{
  "n_layer": 14,
  "d_model": 192,
  "n_head": 3,
  "n_kv_head": 1,
  "head_dim": 64,
  "d_mlp": 384,
  "vocab_size": 1130,
  "activation": "swiglu",
  "norm": "rmsnorm",
  "norm_place": "pre",
  "norm_eps": 1e-05,
  "positions": "rope",
  "rope_base": 500000.0,
  "rope_fraction": 1.0,
  "qk_norm": true,
  "attn_scale": 0.125,
  "bias": "all",
  "tie_embeddings": false,
  "parallel_block": false,
  "init": "normal",
  "init_std_qkv": 0.0447,
  "init_std_o": 0.00845,
  "init_std_up": 0.0447,
  "init_std_down": 0.00597,
  "optimizer": "muon_variant",
  "lr": 0.0104,
  "lr_mult_o": 1.5,
  "lr_head": 0.00378,
  "warmup_steps": 37,
  "schedule": "wsd",
  "decay_fraction": 1.0,
  "decay_shape": "sqrt",
  "final_lr_fraction": 0.0,
  "batch_tokens": 16384,
  "seq_len": 256,
  "doc_mask": true,
  "train_tokens": 92650000,
  "steps": 5655,
  "dataset": "wikipedia_en"
}
Each number is 500 + 25 x the weight over its row's rms, rounded and kept within 0 to 999. Layers, rows and columns count from 0. Numbers have three digits each. The size before them is the row's rms in percent of the matrix's.

# gate: layer 7 MLP gate, 384x192, rms 0.0832, rows 187-226, columns 144-191
# up: layer 7 MLP up, 384x192, rms 0.0832, rows 187-226, columns 144-191
# down: layer 7 MLP down (transposed), 384x192, rms 0.0374, rows 187-226, columns 144-191
gate187 104:509518472504512494500441509425494493517482529511495446523499522504486522537456541486531521447505486464517471516522556485522480503507496488508540
up187 106:504529470482532491502460523514480478492510527461515514485525533511501494507490542528515462497487477503515528516537456509562493535490501492511507
down187 099:485515517506480502494476543464552487509538488527462525494494518546508470487471451513529534491480503562516492529479504499508531536498525512517478
gate188 099:491500492512518512501492493484494486528498572537480457518473505501484508447473498515437482531479522493476495532517552506514515491494480468475509
up188 096:479539488464513503493541550523465471531489503530499525503517511461517490525541500518504474500486473503532468471482524523506523462487462513471511
down188 098:505528509495491479486474497443530454472474474494491507470519454565451460477490500475506556519466488480531532472491510491519487547500499471494490
gate189 093:493529500512548542481508526485500518465497503457496471492540506510512518521445530539537488538539505469531519539533518538479501501526454497498474
up189 095:503497474463486471473541524550511457520507520521486496509554498452490501524532497508517488528503496477505518476471489526473486488521537508467489
down189 099:497503483492486466471500453527535497468466524481495490485523486514491506516503525523519532494491487479471523474458509452483503518494478490467434
gate190 101:487525496538508537513515490515518528467458536494532517489454472509469500493477447487518460508493430494453489478484487525468523517490518495511529
up190 103:462496523522551489450523505522531471537468527501513475519485522500497492531470487501438500504502505517493512504525517480514461495487512501502517
down190 102:488431510483513497508474505533497496516502467522559483510554526524515472533469507524498475508495484516454509480500516512494516483498510520529499
gate191 098:513487505486486473467484477509513453490493508508519504480504488515504525470528532509514520472511527506496514525512521521506485519491558554483502
up191 098:488493510522482501489509532475509521489504497529512500500496542478493485525467442514431514550557488493452470510542505522490505492508488496468530
down191 098:508465487503500456530500492501450499463468437488489504430509515522511511538512499548476505519512513506479547470528532506509466488493507536486540
gate192 096:493470482447506493525486462493452494531508490554465514533479486446505475490519507478480507449496482509543515530475462491501543517532488499501462
up192 097:488528476482543515453581528520485532479503493514483498488482465526502471534483497530495488561514513484523506494540495467521472518501559506541509
down192 096:500510479455441505500519451487509449516482484492468504509493498475483474528470518470521474468505483510470485517525472492467529521473483504507509
gate193 099:531502505534442520541490467527476509537539487446507522497509484509497498548470496470508535512472481494472543501479492544520446513509495505481525
up193 103:511474514466510510501511511494472522477481561506471513521488501524483482531505539561546473517464488525557534532502498499510475528488514519506515
down193 106:528469514481516492511479474528542525459528555506510509533502509509523517487509519498485476460465486520543495492511513525504460473509506475496497
gate194 105:496483463536521445486494531482494487540525526555482500521518520545502532514503499532530508492513470473507493500475480461484503483496529504440487
up194 103:503522479532474541510523530505494519501460520495500501480521503463539486487517490499505517553491460518497510505503498498497495482489451470500523
down194 104:526508531472556532523497478516521519467475488516505473538509493496504454480485495525528484456502543504496509515473463462500559484522509518474514
gate195 103:519478474455506484491499530478488495545513488519462464511553497512488573514484470518472501470503529461506453534487452531493547533511489534494480
up195 100:531539484509483499468506475525527501459478527467520532517485521514489486524516535495471501478551520506498503458497511521524473496503502478503555
down195 101:513489504493502537518481495497516473501502495501474497478475492489502454523553497490518471498483511530496496492510501477528473446532436540499521
gate196 102:434495476503510515534464503487496496465479516510495495457511472531550467498469479523491507487490465482515539506457528485504465519488506501516493
up196 104:496470514533524442460510481499527460489479497497464455526492512491506505504481486498513488553500493512464540500513504492487552490488493485467473
down196 104:511525495518501486508476524487437484516565521517529508504487472499507518526462498539511514483542513494546507502467498464506508504489508475491528
gate197 094:517520523453477486439436507478477497500509487495534477520502462472456504503504491523513485525498489443510513495505497526520489520459515493473515
up197 098:570520528534525515470469498485490482451428527484501542469480492483482514523499539471497480488492453487522466541456492498468524522495452481496498
down197 095:483539518507507453490480501533519521500476511498464515517475487487465521552496494528490481479459520474458525486467497559511526519493499479498517
gate198 101:486481491511496501491525507511507499473503516461518512458486476529505500563434502533474495486491520486475541487476548521489485451474494470504458
up198 103:499500471462502561526509504495492545502532500494488510492533537521496502474501525518556528529508514532507513481462477465506486443488503501485455
down198 105:513475517463516495490498470471473477536487501534469488503517461494493450505491503506543493536508471480509457532525466554499540537499477501526524
gate199 095:530483507486488486487523466483495491512516478466525488498534498528489531493515507520491513527470489510485519466524489550508490492512441509537503
up199 092:513527532523466463470475496498489532496521509483469483504487475508484520481481495476495494494486517511493471477526490462484485491534523470547485
down199 091:488469513496523489488467501498504533529509552514450508520523490513511447473503468465525498495454511519536486483548488488525511474544510499485516
gate200 104:508499561544510503445484519462518511503495487520467534517445510463506447437521509519484511484462515471435497530482503481496491488506484507513473
up200 103:471492473496512475496462498504458506509501487456464512514523502496496499553508487477492536529513508487530482449458484517532480478502506450497540
down200 107:530484549484530493534506493503460434502532477510497476463475483512499496497492524491507530540530501496519517478508503511514499506533545466481542
gate201 105:502484467479536501488495456526535482501490548519522501514480510530459461503466496566496538478483503519506533477518559525543510491486520547521465
up201 094:498493450513485492533540488479525503519514506491503515516498526497530457496488533493498549506488490471475478524512512501497451498494496535547512
down201 098:506527500510493487469520478466469513522497498494474492483489511474476511490526508539472480494470519568512508511508446526499491487584484531524511
gate202 105:500501485509506481491523500492487500463520516532505479517523534455486492476531489479533490500499488504508492542511498508472478469519519487503509
up202 097:475492505493488536484535492538461497474483518521484492500502472466436459499466467527485485533484492542475521551475496478485426501550533519497494
down202 098:475488492496510479553527442531485479475493487481488520508502518527502515523459501482533507524511518512514462473439448447492477494481518493475451
gate203 101:507550494441508504545485488514509490488512497458487508467481507489523471505516494496455508501535530472504489536516538533514519483486489468482536
up203 105:482515503535493525507515506506482483487480528516505532433492503466475502539533506512546494561503492526525522464476484498518517497462437509532510
down203 103:490480474505527517511475501508491467487475533524540496485545487476516515454483496542563472491476478456496503479510513540499453448499524530471529
gate204 099:513466524510500472522495507482505508527501555496487476460523551526481483461499503515525512505513498467495497487504457536494506504513480462496472
up204 099:527484529510524509479475468497483481518473507528529520490520520515458482481554558535515526474498498530483516548481538472512494538470457486487460
down204 096:497512483524532487480497486520477457499531502519474490513518429490487496492482520487470499475472503464485470478485511520513496508504449515522478
gate205 100:494491509510548488516532511465496481507486540481541463486524492519491488483461514513496534506519525525468505516457464519459510458505478495492485
up205 102:484533499527527559514486501518511506528499449520475511499469474518504508520472527522533507523481477478518471458509477515486507501451484538518467
down205 104:477483491470518507506513518478542495475487439492447496529533515531500533496528453463538439497523512462487513507502473491516464530531511508489520
gate206 098:467474511549510521523516534492489515496510525495518465524512566515475493510481497495485485458477498523516461530490465524531449527509531446503518
up206 102:469553491499442499497543447505534508492461538511535490489455472512503494522509531461488509547524538483461497470487486470497498496489502521506519
down206 101:515455530470458521507523509487541484505471502496479507535503512457542469459548528508527490440486482519531485447486531486468503501477497437470509
gate207 099:498481469479518499493530528487525538481476471466501533511557511529498523506485498501473499484481513512463460535454445503450522488481516503478531
up207 096:476499457487514499478511530499516490442500521477479527420508468511499473501514457510508469475471516507505525528477525499494455511445478479471514
down207 098:529526502471499511506485470487528472490482507464536500510547504517542510483492525540511446493464483488477554486494511476510503492525473533542548
gate208 099:469496527467515509516517443491487513533464533487512485514472525496518502484515552529506535486471469526537478498488486500444455504499483510520493
up208 096:519492520506514487529493500489488479482544533450427530495521472474540492514467484483462469459479521460522474505511497520493469544495506500506497
down208 101:474465478484495536495520514491496518519508503485530480491510477524468493480483499420457530505490501498520512459478489495494455506467510495479527
gate209 097:504534479515522524474501531499476476527496484551504546514444499501493506534496505503504523497508484470501527525507509446531504503506556498484477
up209 098:469485500513522480483446495484484505518464491544482503520497507476501494539481472502430506521482513536524513527528461479459510520493494505473515
down209 096:486516520478468526477535490514507490454530485529493520505487547544533517467514426468535499474525470479543510499501538487481533482525515481479489
gate210 101:533501520470568496460494512474524532512497512519529495480558497478533496498478504542510476484516424510525503480509493469470472456497493523519477
up210 103:501489492494474516510502513530497519508508532503454460578500560486495488503497471524516543493456513534509521499504495504527537510478502517535456
down210 099:490525468497488535508457511548453498541489457487471477465492487478526475496515546498503502454523502499536498543492479548480492495524542555530504
gate211 103:534526483496525463537566493436551501491516479504479496472525525467510486518485493525482517513559479547501502504496485505540502482493498483524473
up211 106:487546485501502512531522514524550499517504471514530521559539529454495469526506488500523446544452528531510501504534513484507520495509521501518500
down211 108:492503543485510494491527502510541513495462526468492500510459511470471507529545515497467481500529525495471518501494509559505482497444520546463465
gate212 098:481470505464472521480522494520514490551537503517475479424504505502511463483520509546476506459517485477475496504450506493532515481506512486492526
up212 101:468478517484498505457505515517503487476478494512484510524474466480551494492496463542479522530506458506476530500436514500517526479514511464518513
down212 101:471446449542550474531506542516489525514496478511523536491494497506457500485478487495494510507475497493473489502509480490521477474499532461541542
gate213 100:512485516508468501508513500502483510464458513462501478484515512492545487497477487502489510485485496476467493528476465508475514525525519464520497
up213 098:523503517524547511461495496506469507523511502514460551454513487511480494481493545516516515474537495509560499487519523442484470493452498481495514
down213 102:524490497503501502464485568458490460511527532487495498486466523536495532476476490488489513495496486443474501483516495463530533540530502492510513
gate214 097:534464504475461522505463492502504463503528520456517467551480513497515520482515498516466495485498467471515486515451519480537489505538485522473508
up214 094:504482507473516496488478503497490502529513503466499426512474513516539527474464498453485535482498522551509447499514521536488485511493530448541464
down214 100:499497507459510509541492514559489468500519510511504467487471513462505505509525526483532500531517475464542469529454525534537515461556536529487493
gate215 108:474523493514540509513524469481442478500507491514521509511486518499498477477486468476508418496469498467490496505503453533527506515503493524489515
up215 103:491464503497531521495490509521522506502517535483515502476482478482531509499480439489498514488547493519493493496500517445519508493496518501512485
down215 102:503492528513501463506502500519532507524516484494519466506487475489491511474506451517515488504494497507515447523473508501531476495483493516475481
gate216 100:464536493458530475501476488505497492494518517492504510534487470508472542512518509560504510518473499470508483474535510540536515530485508481527509
up216 100:486540485526494509455491509499514483476554488489506512542522480486505480586529535516458491500466501505476552497517504477512523495508507503506483
down216 102:472480515502496509466509477516509506523492501532522547521503509523540511514437479502496499483472542503482478458480510513494469488489466489535495
gate217 102:509477479486501499493557436490502512503550544500523499481504480502521492461500523529483524494522497478503533561472514464552484515469461487477463
up217 098:506530504520454498505503524550526480451477468497481520506493474500481474519540491500559467518505482509476458451536520488508504545519498460542509
down217 100:512540496509487503473542512454526497491515480474522475512514474511468527510505460512478514468518483506486533525482522490529481490525471515514518
gate218 098:508526527472508491519481511530486483470515461484517509512516509468508549545492525502496484473530518526483508518508501472508533500486447544491509
up218 101:476499453461460508569514484509487518476498521508506525450539526496453498511493512515487473511513511500502502487533508493480515517484504497536518
down218 103:527481478470457494516486500479538509504503509469532454483484511471492525523471523520475498504510536524485480530486457517474512505522496485491451
gate219 100:558449536511525495525537489467516450472495529489544479502538551489470477480477556538495505521515494509477493491506505523533536508468533534540516
up219 103:500508553443485491497484498504509499524552438503536533547522460506481517483514506475504537505450556497513511532504524513501499524444495499498505
down219 104:467448526539521503511491525512537507469488489495518485510488447496463496461468523521450463487478482479495494498493450481527512524486492473483539
gate220 096:494535507501455421499520452505478517509475513529543460480492457547494472498462501491497499520528512478531523531504483501552541523461509461502521
up220 097:479524498488497495544484514486510499480531500526500482518532483508502467478485529468500508546488474498491546512505544501519543447497510536547493
down220 096:481524534489502499461518519524465498483517486493542527493473470506489473450463487535494544545514518458510554486552520495517573526500475493505528
gate221 096:492489487497479496505541546518482552476472488470515469491554526468509519504494496460511547514478557517484483504547477525483492459558522473498504
up221 098:482492478457518503540474493485471516489458509521515479560542487515497513504497480516549472501524489524467496538529498515503527492539508533552517
down221 092:467507483478531530499447524524491536539512499512514527500480467488522474482494530501509441474504487479494491510503476483474529532483521430552517
gate222 100:507504519466489499483478486474522503488450471455488505476518510512491460470491490551478483514506510491525470465507497475497499469546515531516474
up222 097:463487488484466483505499472521450511496473497466507467491552539535501509504497462490503476482486479509500506526508503508540502493500504495490506
down222 100:521471512534501502514475497492494500486505552481493511524484525496490514479539467507520529557514516427484512486517493494463492517518500465492461
gate223 107:526493516486488546484474509478460461513453477516491492489485504533488552500497514490515496427447519514501484510524498475569509500490487528478511
up223 105:497465535489495457524465503502504459498497511532475456500442533515485497505499519496460467513496498541533488487501463508494504518544508485489511
down223 101:453505535503501512456550478521517520526458488484521493494508435498521508521482546512494479538530523495511530495513483509529469519511512524495474
gate224 095:475502495471496481505469483504494476524482498508461488496523502517475511435452525519464463461447515492498508477481494490496524525484510483510515
up224 094:513498501509462473535482508489487478540490534503517526511559491483507512529526507486466521506467487524511465482491497532485541474474493455493537
down224 093:513485489509489450495495483478472496521504507485505450509509490510504463457453500476458525503426516505505487525525529499492502486488506486479561
gate225 107:516491509474503490521486465499478495488516470469489520504472504463539540499488484487504484527495483490488497476550521421480492516499520480489488
up225 100:535466465490500529523465464509508516477489462502503495517525522548523493440531455536538497502488490500523496511492513495445489500504510500513501
down225 097:479534492503503526496475483481503553484504543491463494493511544503533491484531498501472505495491475477498537574457480533445479481520535528524516
gate226 096:469503451478502481532508506511501479497490486493520506527451489484497481509496529478481449531506535496471509508489487500525518451528495503507515
up226 096:483498539511501440494484498516513495520487489475507504499536480478523486492480522492452480523506509501528460485457500501525536491476484474476499
down226 097:488472531451542481501563528522481519445506506483496501508513437460492502500544528484519457502526501499487475464503511483498465507509477517518501